Part of a small language model's weights.
Architecture: RMSNorm before each block, rotary positions, no biases in attention or MLP, normalized queries and keys.
Each number is 500 + 50 x the weight over the matrix's rms, rounded and kept within 0 to 999. Layers, rows and columns count from 0. Numbers have three digits each.

# down: layer 5 MLP down (transposed), 2048x768, rms 0.0864, rows 797-810, columns 704-767
# gate: layer 5 MLP gate, 2048x768, rms 0.0862, rows 798-810, columns 704-767
# up: layer 5 MLP up, 2048x768, rms 0.0896, rows 798-810, columns 704-767
down797:554561427478508419498443607470574561508454533426521613473493540619491480516482447521485438486540501515609499465542541535467493493565437507439590547482481566562524475474407395571460501532461536
gate798:354557482482586449491489494559491529489448530529490510497486497360565519455432476494498560504436444551630525471526495560568534497626512472566493468411460493545504500525456534401474599447542497
up798:497517424555452471474489627502603510500530546603485572481458528556539434467475523456492428436492575454406493486450492451501479546569499514373440468461495565498531508545503414410497525509494512
down798:440437484581483386444460441519448392544441519409389488463427562518565510505550532522495483488523532531489534538500465471430585490558430504512449405500476482460486582535523461456463483452515533
gate799:388625478601530616571447520577563472466464483572533480548449526510469525470416531502508401547506475600480490477435563529454589526526513463514541481633455515521524490563452527466460490521522451
up799:509563517431529567491473499499453474533502498401485483571455406382540536504456604440600458538474525515495489496448445541423510443498465538458538509538512486368461472428451506425520481505464505
down799:486571513501508567464512490476391523448489421482481472510458466570499585487468460521478468500467462419532513511542570452542474481510570463437559556578511500398417467460484538562452523574515637
gate800:493455416504496581421644455523477560508483411535558495472427461564451387560449459490496462503578537451549428481431505553469478473457396491433542465563391483537513476392408496496517529441562558
up800:464558501485527530413457598415517423587482513487438551521561566474455427445517504525548514544409453513471423402562567431501513494504510437540617371523473546458469479520520491523454467579435552
down800:512521501557522430526525500474530501476505498514564532497478468481461530490487486432520528540525502590393601476548591504393485487498408506531470510464442532516455468533423507428546430512491513
gate801:517435482526482381516440478415514506525539456552539448468549468497480601507526529517457513496601496432450568428470547512485489505575518457415525510569468488384458481468315568558525536547440445
up801:501527370363494490445624508475543431497451493497442497497491435534533618477431558503490468467520550458539467488538474509471501462455551530435445574500395488457520481546460618510504484522429465
down801:506532475506454509503533463422501505453495515500495400499497434424494506459616459533489515454518414531436546481482555533491542491486463597552408493593433444573450527433471525508486585535531450
gate802:600492444411511484464609542439449539540513600544426423595435542537572476474445408628542525517464432506497498501496473541496552520475524534548484476551618461525515472513570539384509425525460459
up802:532552512522507440494539419514469533495442531529470530412575419448485528512566494488555545456406520450526505447514405403516448527430467479491479545494534495458477498457526500427496511497412568
down802:422515582485484531419446426513542529463569514505466537382528499464493524474506406453484486536498544492474485419532428520513459496557544414549427552565494411470521441480472594429461543517558510
gate803:449582478547517627398552545555546583539442559441455494470504558568514554548479412446469486541571501525541533480489565441527526505580569507373505481453473512505492392499467497477564514472584535
up803:508510418527480568417469572503520548585458532484426482535557510423428512492483393543460517554497475576425440466576508559465520566628472485454622493448500507602588496558533443500514543439515510
down803:425510483532492490412511393555399532511515438430508562432467524481477555477447498566433450403551416508502446480568607502484499469595560439380516501492486571474460569499484490511575540447506446
gate804:526497520495463429540433468529472601527449551569510553477505388581554564594546535529517501462486484454533479452532560514516460540412383503527462475526512494457469573561477456578529402489452517
up804:532568495447543570499530467436497507603474468420539509528479377508427553525508385370433531511514472552462469539536454518521557520525463524497492477591472564582494504530604431511500535551524478
down804:616499480519387529550421455329473465448447546457456499590549430472454551513453451460469424502409494484456407541430489398478588459546440513534541620517535531583433536539483433528614372442521566
gate805:468472384573570532499514568546560566498574455459522594454516459475543504511525516416586578547496578543513432497475504480418506536518522477508452478553534482628573507512492464492430396542474487
up805:504558507642517447552481527460536575423461498558485552479410483497517443604421493480506564552520518464568552389486624458454497545462480596467494493490412482427575493528489528443530440586556598
down805:462445532562510430436470548487529519508517535501549562478453529527495429619455473543473451474406577481431443546462625554457484480433490474524547470480511611541571505425511421428539450457517436
gate806:504460469562516515468493448391524550461545434422490520509550492443489438528448563496552549387470557436449439487488506417496445521444475565503463533525540480466561509560486453449508489531499432
up806:534455420460377536533476475536431560552515587517413583509486488444476436487430516463467490489520445556510458454486510533447514439482506504517458492498475583479459535526479447460462480542499509
down806:544485481508571404595516459449505474469497526541489492643483483563552451468569531611540492575527522489471591463448472497501475431489459598564456520598625507517455485466543443587453611531478475
gate807:504527514480455618527476582414470527490544487507480442574468457470562515483532489458489505521539493440429551578453534496491539552518481531384518463488436492448489509458552467522465433492425501
up807:414422504476433543597439452610466615577566523564616576533506499509415348517595470553507504424451550537620515533481494526477410448465485499428535511511571455481423554560496442468521506526461454
down807:481458479465550511492536464436513525449524458547533554496434505542432494445576472495534571461491529493524547547506549494556461586454579477338523480477488516498541464502467497451542466475501497
gate808:573542467498438515500579458538462525535457478510583460577502463543480487478472437497489386492536552414370520538551497471505520400542532519456500445479456494470522502492496554473540459553526477
up808:559459524489461471513474560442549513515498453461550462457589612516556521543493450540455346532579586560498606431570598459555518612483513556512532550487427559519383502636488485558535488540492473
down808:552543516494448538516488512467484436367483568526584508384571518514423439559522574508526495612477525509516532506563522505560570591515448512457538548512478577508487527521474502459539508523517492
gate809:481462459522473470491422517412538547488514435499511459499428513504506517480498416532531514611488538460510600547509568466526522494581510430502383497553546526538493503464435394572474513503544535
up809:508455471530428437520513425478461526541457553535479470409426555452398503441510435551577437456573506539539449553506558539527535538552507398553435438588583573384521493559605544588410529502548532
down809:474504435526490415552547560462583498512464508548490645514484485491526489475524463574585485493464497431470518518464506578554448538517523518564503507534533459536591487435546469497467462545452619
gate810:500557529482578455514447486533492485520450559444609456473482503465544537566449413498479414445494471545444569448467577517355610535427500471471462491511416467517540530559535572576445471522572529
up810:481492507446458456531440514571534541528493519506581390519457422461568476502516565543560507469536570425502434506422473616452558531568541415462523561458539493377524496552510542473475571499511475
down810:515459420413519511528456472461529537545429503465450492453553478487465490460450538495527434586481521425445477444512535488555523563467534566493537479537524472483518430562492527584504576538485488